config.yaml
n_layer: 13
d_model: 320
n_head: 10
n_kv_head: 10
head_dim: 32
d_mlp: 1280
vocab_size: 4096
activation: "gelu"
norm: "layernorm"
norm_place: "pre"
norm_eps: 1e-06
positions: "learned"
qk_norm: false
attn_scale: 0.177
bias: "none"
tie_embeddings: true
parallel_block: false
init: "uniform"
init_std_qkv: 0.0211
init_std_o: 0.0
init_std_up: 0.0211
init_std_down: 0.0
optimizer: "adam_atan2"
lr: 0.000772
beta1: 0.95
beta2: 0.98
weight_decay: 0.17
lr_head: 0.00914
grad_clip: 0.5
warmup_steps: 302
schedule: "wsd"
decay_fraction: 0.736
decay_shape: "linear"
final_lr_fraction: 0.1
batch_tokens: 65536
seq_len: 1024
doc_mask: false
train_tokens: 486000000
steps: 7416
dataset: "wikipedia_en"
Each number is 128 + 32 x the weight over the matrix's rms, rounded and kept within 0 to 255. Layers, rows and columns count from 0.

# layer 5 MLP down (transposed), 1280x320, rms 0.0104, rows 1222-1241, columns 80-159
[[127 129 124 146 138 113 108 119 119 115 140 133 132 153 110 134 116  99 155 123 137 108 126  74 117 138 106  99 129 108 132 118  81 142 103 120 138 116 139 116 130 111 130 144 107 127 132 118 129 139 116 135 118 148 108 139 111 134 103 121 180 136 130 131 129 124 130 124 174 113 145 110 137 137 110 119 134 150 123 140]
 [126 131 114 141 119 128 123 128 130 127 133 138 123 125 142 121 107 122 135 135 135 129 147 129 141 121 128 118 129 137 107 115 130 130 137 144 125 114 136 138 130 151 152 129 145 123 124 132 120 124 134 123 144 133 127 118 126 129 123 153 121 121 131 138 138 124 116 123 118 137 147 149 136 107 117 120 113 142 131 128]
 [150 114 125 221 193  99 101  26 205 148 137 134 150  86 255  88 127 255  40  30 107 125 189  45 118 166 177  63  77 255 110  55 112  47   0  88 142 123 135  85 130   0 111 106  72 126 144 189 120 205 133 132 164 255 105 130 110 106 159 251 233 200 255 171 246 137 183 122 133  79  82 166 157 255 150 117 143 170   0  46]
 [115 148  93 139  57 127 218 107 117 114 163 148 109  81 112 164 151 113 133 130  86  90 132  68  82 165  48 122 238  82 193 144 227  45 111 164 223 100 122 151 175 138 185 133  63  87 150 156  77 116 153 194 110  97 163 177 159  91 132 205 140 149 167 101  42 106  87 113 111 124  99 173 171  54 220  85  31 215 123  88]
 [179  41 186 200  94 110 126  47  79 166 147 157 124 179 168 156 223  28  69 174 185  90 201 103  89 176 100 182  49  87 139   4  99 133 141 110 192 148  82 157  91  48 109  95  47 169 127 114 157 128 148 101 121 134  81 191 152  94  83 225   0  95 143 127  69 109  40 162  77 147 173 126  77 180  87 163 194 240 140 146]
 [134 134 127 136 123 128 137  93 129 138 135 126 144 144 119 109 114 134 139 128 136  99 123 133 140 123 135 124 136 120 126 118 122 116 110 133 134 134 138 105 140 106  99 139 124 131 144 128 122 131 135 143 107 132 129 117 123 134 130 114 164 134 149 139 154 140 139 125 124 119 141 125 131 121 127 137 136 123 122 115]
 [132 125 125 115 133 141 141 134 121 118 112 124 108 132 120 131 135 133 120 139 133 119 143 127 122 120 110 135 123 140 129 125 125 120 130 129 116 123 112 135 149 118 113 126 136 123 121 127 121 136 137 112 134 122 124 113 120 120 125 134  92 125 129 134 121 123 131 128 136 124 131 120 138 127 118 138 134 132 136 110]
 [135 126 122 104 107 138 143 153 126 130 132 129 129 131 124 118 130 138 112 122 110 160 115 144 125 119 124 138 112 138 141 119 153 119 131 137 145 126 133 121 128 136 113 129 129 112 131 126 122 121 122 119 136 126 139 121 144 133 139 125 100 116 117 128 132 123 125 126 137 108 121 125 121 130 114 127 138 141 130 112]
 [146 141 124 116 159  66 119 120 119  68 125 165 120 163 104 178 145 105 189 143  93  37 112  64  99 131 101 133  89 123 119 139  95 128  81 107 154  81 102 151 107 165 170 105 100 157 102  95 131 107 112 169  97 152 144 171 103 138  48 135 158  91 118 167 123 124  88 144 137 169 182 136 117 101 162 131 137 132 119 117]
 [114   0  55 142  66 141 155  53 133 120 113  86 229 124 174 154 211 123 140  26 161  62 174 150 116 109  24  70 132  33  32 155  95 191 188 206 175 175  98  53 107  34  44 149 121  71 115 124 141 144 116  63 149 106 149  59  42 159 142  92 236 148 193  95 127 188   0 160 107 161  27 160 218  79 235  66  96  56   0  62]
 [139 104 119 123 124 115 134 107 148 131 126 122 145 144 104 124 107 138 126 132 118 101  81 144 131 121 150 131 153 127 141 125 153 140 107 111 115 138 141 123 106 116 131 136 119 131 117 126 124 143 137 141  94 126 129 142 125 156 129 124 153 133 104 141 131 130 177 155 129 134 133 128 116 107 144 127 141  93 127 120]
 [141 127 132 125 105 117 141 130 139 137 117 128 120 117 112 132 109 117 140 142 138 125 130 111 140 129 115 135 123 119 122 109 131 140 134 150 132 118 118 130 137 120 137 128 139 152 126 137 122 137 138 129 135 119 131 123 126 128 129 138 130 117 121 132 140 139 143 142 119 122 124 136 130 113 142 132 133 112 135 123]
 [ 82 212 125 125 137 126 166  71 128 171 155  79 151 165 169 100 210  88 144 120  97 111 164   0  57  77  51  73  95 148 126 155   0 127 204 148 255 110  86  42 183  93 122 111 108 159 115 112 155 114 123 166 126 255 133 155   0 137 108  91  64 228 164  39 117  61  99  96  94 160 143  66 228 150 163 101 238 117   0  73]
 [119 131 127 118 139 125 111 123 130 124 114 154 127 133 134 139 137 118 119 122 141  98 134 137 139 113 134 121 133 142 119 123 133 121 140 128 107 127 127 114 148 144 114 120 116 123 121 141 130 126 118 125 126 130 132 118 154 124 131 140 130 129 134 125 129 136 167 128 113 137 111 135 130 143 122 164 115 141 134 126]
 [133 122 133 117 119 129 136 134 118 132 131 105 131 125 126 108 114 136 137 114 129 146 103 123 120 111 130 127 120 140 139 131 137 130 129 135 121 115 127 129 122 116 123 132 127 128 132 126 135 131 106 139 114 123 130 123 118 120 144 128 152 144 119 148 129 122 151 141 142 118 120 111 128 118 122 127 134 128 109 129]
 [127  34 153  43 130 149 186 163  68  64 145 126 206 112 160 209 132 152 131  93 154  46  92 199 160 112 156  67 153  76 232 150 120 168 177 215  43 150 123 175 155   0  25 120  97  67  95 115  84 147  87  83 180  62 197 107 204 160 138 132 126  56 114 234 175 181   0 149  93  46 198 167 155  55 150 139 109 114 250 154]
 [138 133 112 115 123  99 147 116 132 123 118 121 121 134 111 120 104 135 126 123 123 136 112 135 112 119 126 130 119 117 144 124 149 137  90 118 144 127 125 106 127 100 117 142 112 130 115 134 126 125 117 137 114 133 110 140 121 119 123 106 158 146 118 144 128 145 143 132 157 117 127 123 113 114 143  96 140 108 139 148]
 [145 119 113 121 128 121 113 130 125 138 108 128 132 136 139 117 122 131 132 123 138 118 145 132 111 118 138 137 138 110 125 123 134 133 109 120 131 122 133 123 117 119 121 134 118 132 121 121 117 140 128 145 136 124 137 124 129 133 112 123 133 137 144 123 113 140 113 128 132 126 128 146 137 135 137 118 137 120 122 133]
 [129 139 149 130 129 122 118 127 123 126 128 113 148 109 129 132 136 122 143 127 117 155 150 108 138 143 123 139 128 127 130 131 107 133 119 142 131 140 114 134 135 118 135 122 142 132 125 129 144 122 131 135 147 131 126 128 120 130 134 136 146 138 131 116 137 137 125 131 133 121 130 111 157 123 138 104 114 114 146 126]
 [116 137 140 133 130 108 135 121 113 126 137 122 119 112 135 141 148 106 117 131 142 134 142 124 129 126 135 125 128 129 113 115 121 124 148 138 130 114 109 132 132 160 143 132 115 114 134 156 132 134 121 123 138 117 134 137 124 133 123 147 118 124 131 143 124 126 135 109 108 128 123 129 140 137 136 125 110 116 138 127]]
# layer 5 MLP up, 1280x320, rms 0.0315, rows 1223-1242, columns 80-159
[[ 98 122 135 121 171 133 150 137 134 124 131 125 131 133 114 130 165 122 154 118 112 108 112 130 105 107 130 128 116 126 162 151 145 113 152 123 134 141 115 144 129 121 104 140 144 138 129 101 161 146 131 132 129 131 123 132 135 122 142 110 115 104 103 135 133 140 152 135 140 119 116 122 134 120 142 127 154 106 119 130]
 [157 103 253   0 180 255 217 155  60 152  48 114  83 113  92  34 151  61 205 108 130 118  29 255 151  50 154  64 187   0 107 104   0 255 255 143  95   0  99 195 165 206 153 251 176 107 116  82 161 146  88   0  88  90 229 118 169 140  91 215 175  75   0 116 155 126 110  98 207 138 115 205 144 113 222 174 119  22  99   4]
 [177 134 133 121 119 159 124 158 131 172 132 110 123 168 127 103 161  80 119 143 154 109 117 146 137 103 103 135  97 141  81  92 121 137 104 105  72 118 129 154 130 129 116 194 113 153 144 113 157 121 114 102 156 111 128 150 112 174 143 156 117 138 154 164 147 155 141 134  98 154 152  82 101  94  73 176 134 101  60 132]
 [106 108 125  93 148 126 122 143 138 131  92 134  85  81  91 130  60 200  88 124  92 123  86 145  96 125 130 117 122 154 126 121 119 143 123 118 150 120  96  90 139 117 104 135 160  74  94 165  79  95 168 143  97 124 154 101 115 169 102 144  89 148  85 166 172 142 122 109 152  97 107 101 114 140 104 136  90  83 167 163]
 [128 133 133 128 128 132 111 157 108 109 143 125 111 167  98 132 132 128 110 133 109 128 127 133 121 133 105 129 129 138 129 101 118 145 150 169 111 134 131 130 135 131 143 127 134 124 147 123 128 123 106 118 144 125 126 121 122 175 112 108 144 124 154 112 119 136 143 110 140 125 106 119 121 129 114 131 139 120 121 131]
 [120 121 121 129 132 118 140 124 116 145 156 160 117 143 113 122 120 117 116 125 134 112 124 119 117 144 132 130 120 125 112 105 134 127 141 112 118 142 106 120  66 127 126 185 142 132 137 124 172 120  94 139 133 144 125 106 130 117 132 125 114 109 110 129 120 125 121 103 144 119 148 110 119 114 127 134 116 111 126 131]
 [137 127 112 128 126 118 122 116 120 125 136 135 122 119 130 129 119 117 157 136 135 118 126 121 141 120 114 127 133 125 113 112 133 118 117 103 141 116 174 127 136 128 139  98 125 145 114 134 134 119  83 126 119 131 126 138 120 123 139 137 131 148 159 148 107 126 134 112 119 113 136 127 134 125 134 113 137 139 104 134]
 [123 120 135 126  78 184 134 135 109 101 148  89 139 124 126 117 124 156 149 104 143 157 143 150 152 105 130 115 144 119 142 134 138  96 174 170 132 167 158 121 120 125  86 165 146  96 156 143 128 131 137 110 134 105 131 145 119 154 122  98 147 122 125  77 155 117 128 151 122 133 124 159 185 133 145 110 133 125 132 127]
 [ 64  76 106 134  76 119 244 235 168  69  42  90 236 100 185 187  44 255 166 104  56  79  62  86 126  89 117 125  65 182  53 113  78  64  75 106 143 255 220 101 150 125  22  86 255 130 123 119 142  82  64 158  52 229 141  83  40 190 148  14 240 184 157  55 197 212  92  52  27 110   0  92 229 175 112  78 198  51  65 146]
 [130 128 138 123 105 130  98 134 128 122 113 119 126 114 100 129 128 124 123 128 115 152 156 127 131 107 101 126 135 131 141 102 109 106 115 111 118 116 130 119  97 133 133 154 108  83 162 146 139 127 106 121 152 121 123  98 115 128 115 140 124 128 128 118 133 139 116  79 107 156 100 125 147 134  61 115 122 121 135 133]
 [ 96 139 138 125 109 135 131 120 129  98 164 104 133 148 136 122 122 135 121 117 117 111 110 137  82 108 152 121 136 132 111 107 146 118 126 118 135 118 135 116  91 121 117 153 127 124 104 104 104 138 142 129  93 133 130 135 132 137 131 112 121 123 115 138 126 118 131 120 112 153 147 142 131 133 139 124 130 119 110 131]
 [163  78 156 125 126 122  88 150 130 136 104 159  99 111 135 118  61 153 103 145 155  99 103 158 162 146 165 140 150 114 100 137 136 133 104 121  95 143 166 172 126 127 122 133 125 126 144 102 151 107 141 115 150  83 122 130 186  84 116 100 149 137  99 166 133 158 108 118 128 110 107 148  82 119 140 128  97 117  95 113]
 [130 136 119 130 127 114 102 123 105 122 146 136 114 140  95 121 120 130 108 132 124 134 120 124 122 145 115 125 119 134 142 167 130 111 106 151 132 119 122 127  95 127 122 170 125 131 150 129 136  95 180 122 141 128 125 151 114 129  95 154 133 126 129 129 117 124 116 145 127 127 132 118 122 133 125 111 120 130 131 125]
 [155 142 124 126 132 131 125 121 142 122 128 145 131 131 158 134 131 112 131 127 133 119 140 128 141 136 147 119 120 127 120 143 127 136 105 110 142 129 149 104 116 136 147 146 113 124 137 143 126 161 114 133 133 135 129 114 130 144 125 133 120 122 153 126 115 148 140 115 116 118 139 152 123 134 147 123 122 152 128 123]
 [ 84  28 255 103  42 212 117 255 129  79 109 139 198  61 140 151  79 242 124 163 110  31  76 145 102  68 178 104 172 255 190 255  46 163 172 228   0 253 149 180 187  88  74 116 217  31 182  93 136 188 116 204 255 107 255  56 213 230 161   0 255  98 137 205 152 218   0 190 166 177 156 107 200 133 154 169 147   0 215  63]
 [138 127 137 127 104 143 141 130 120 141 132 120 127 153 188 132 144 122 121 129 135  98 136 128 159 118 125 136 121 126 128 104 129 137 149 129 123 135 141 123 159 130 135 145 144 127 180 130 109 131 111 133 139 125 137 159 124 135 154 115 137 143 141 117 111 135 140 115 107 108 127 114 142 128 135 125 116 114 122 124]
 [129 137 141 121 109 124 136 130 128  91 139 146 118 131 171 131 132 141  91 131 120 122 115 136 126 105 144 123 120 125 125 156 132 137 151 167 126 139 114 134 147 126 108 139 124 133 190 132 134 134 129 121 125 121 136 123 141 141 167 120 119 137 128 142 133 116 126 112 122 171 147 140 120 125 154 136 125 113 118 135]
 [103 127 129 130 127 134 149 125 141 132 141 140 131 119 160 131 118 127 165 124 120 114 122 126 125 111 137 114 129 119 130 149 130 145 127  79 120 128 140 128 127 126 129 117 142 146 142 125 142 147 100 143 128 126 139 127 138 123 124 126 132 108 114 135 133 138 130 115 110 107 136 138 124 125 132 115 132 105 100 141]
 [150 133 124 123 161 114 128 126 137 137 120 146 133 127 113 124 111 128 129 117 112 112 102 126 121 128 137 126 127 127 113 134 134 119 108  99 114 118 128 132  93 124 130 102 137 119  75 116 134 112 150 138 131 135 129 129 134 122 132 110 143 145 136 126 139 130 130 107 126  97 116 113 109 134 160 130 116 151 114 140]
 [176  55 255 255  34 255  97 137 166 157 224  88 116 162 255 255 168 255  91   0 255  37 255  35  80 122  89 173 188 255  46 123  62  96 163 255 177 155  48 126 174 255   0  79 162   0  70 128 155  81 182 109 254   0 122 134 114 255  86 101 160 184 138 199 149 130 119   0  76 139  84 149  85 148  70 123  91 101 100 255]]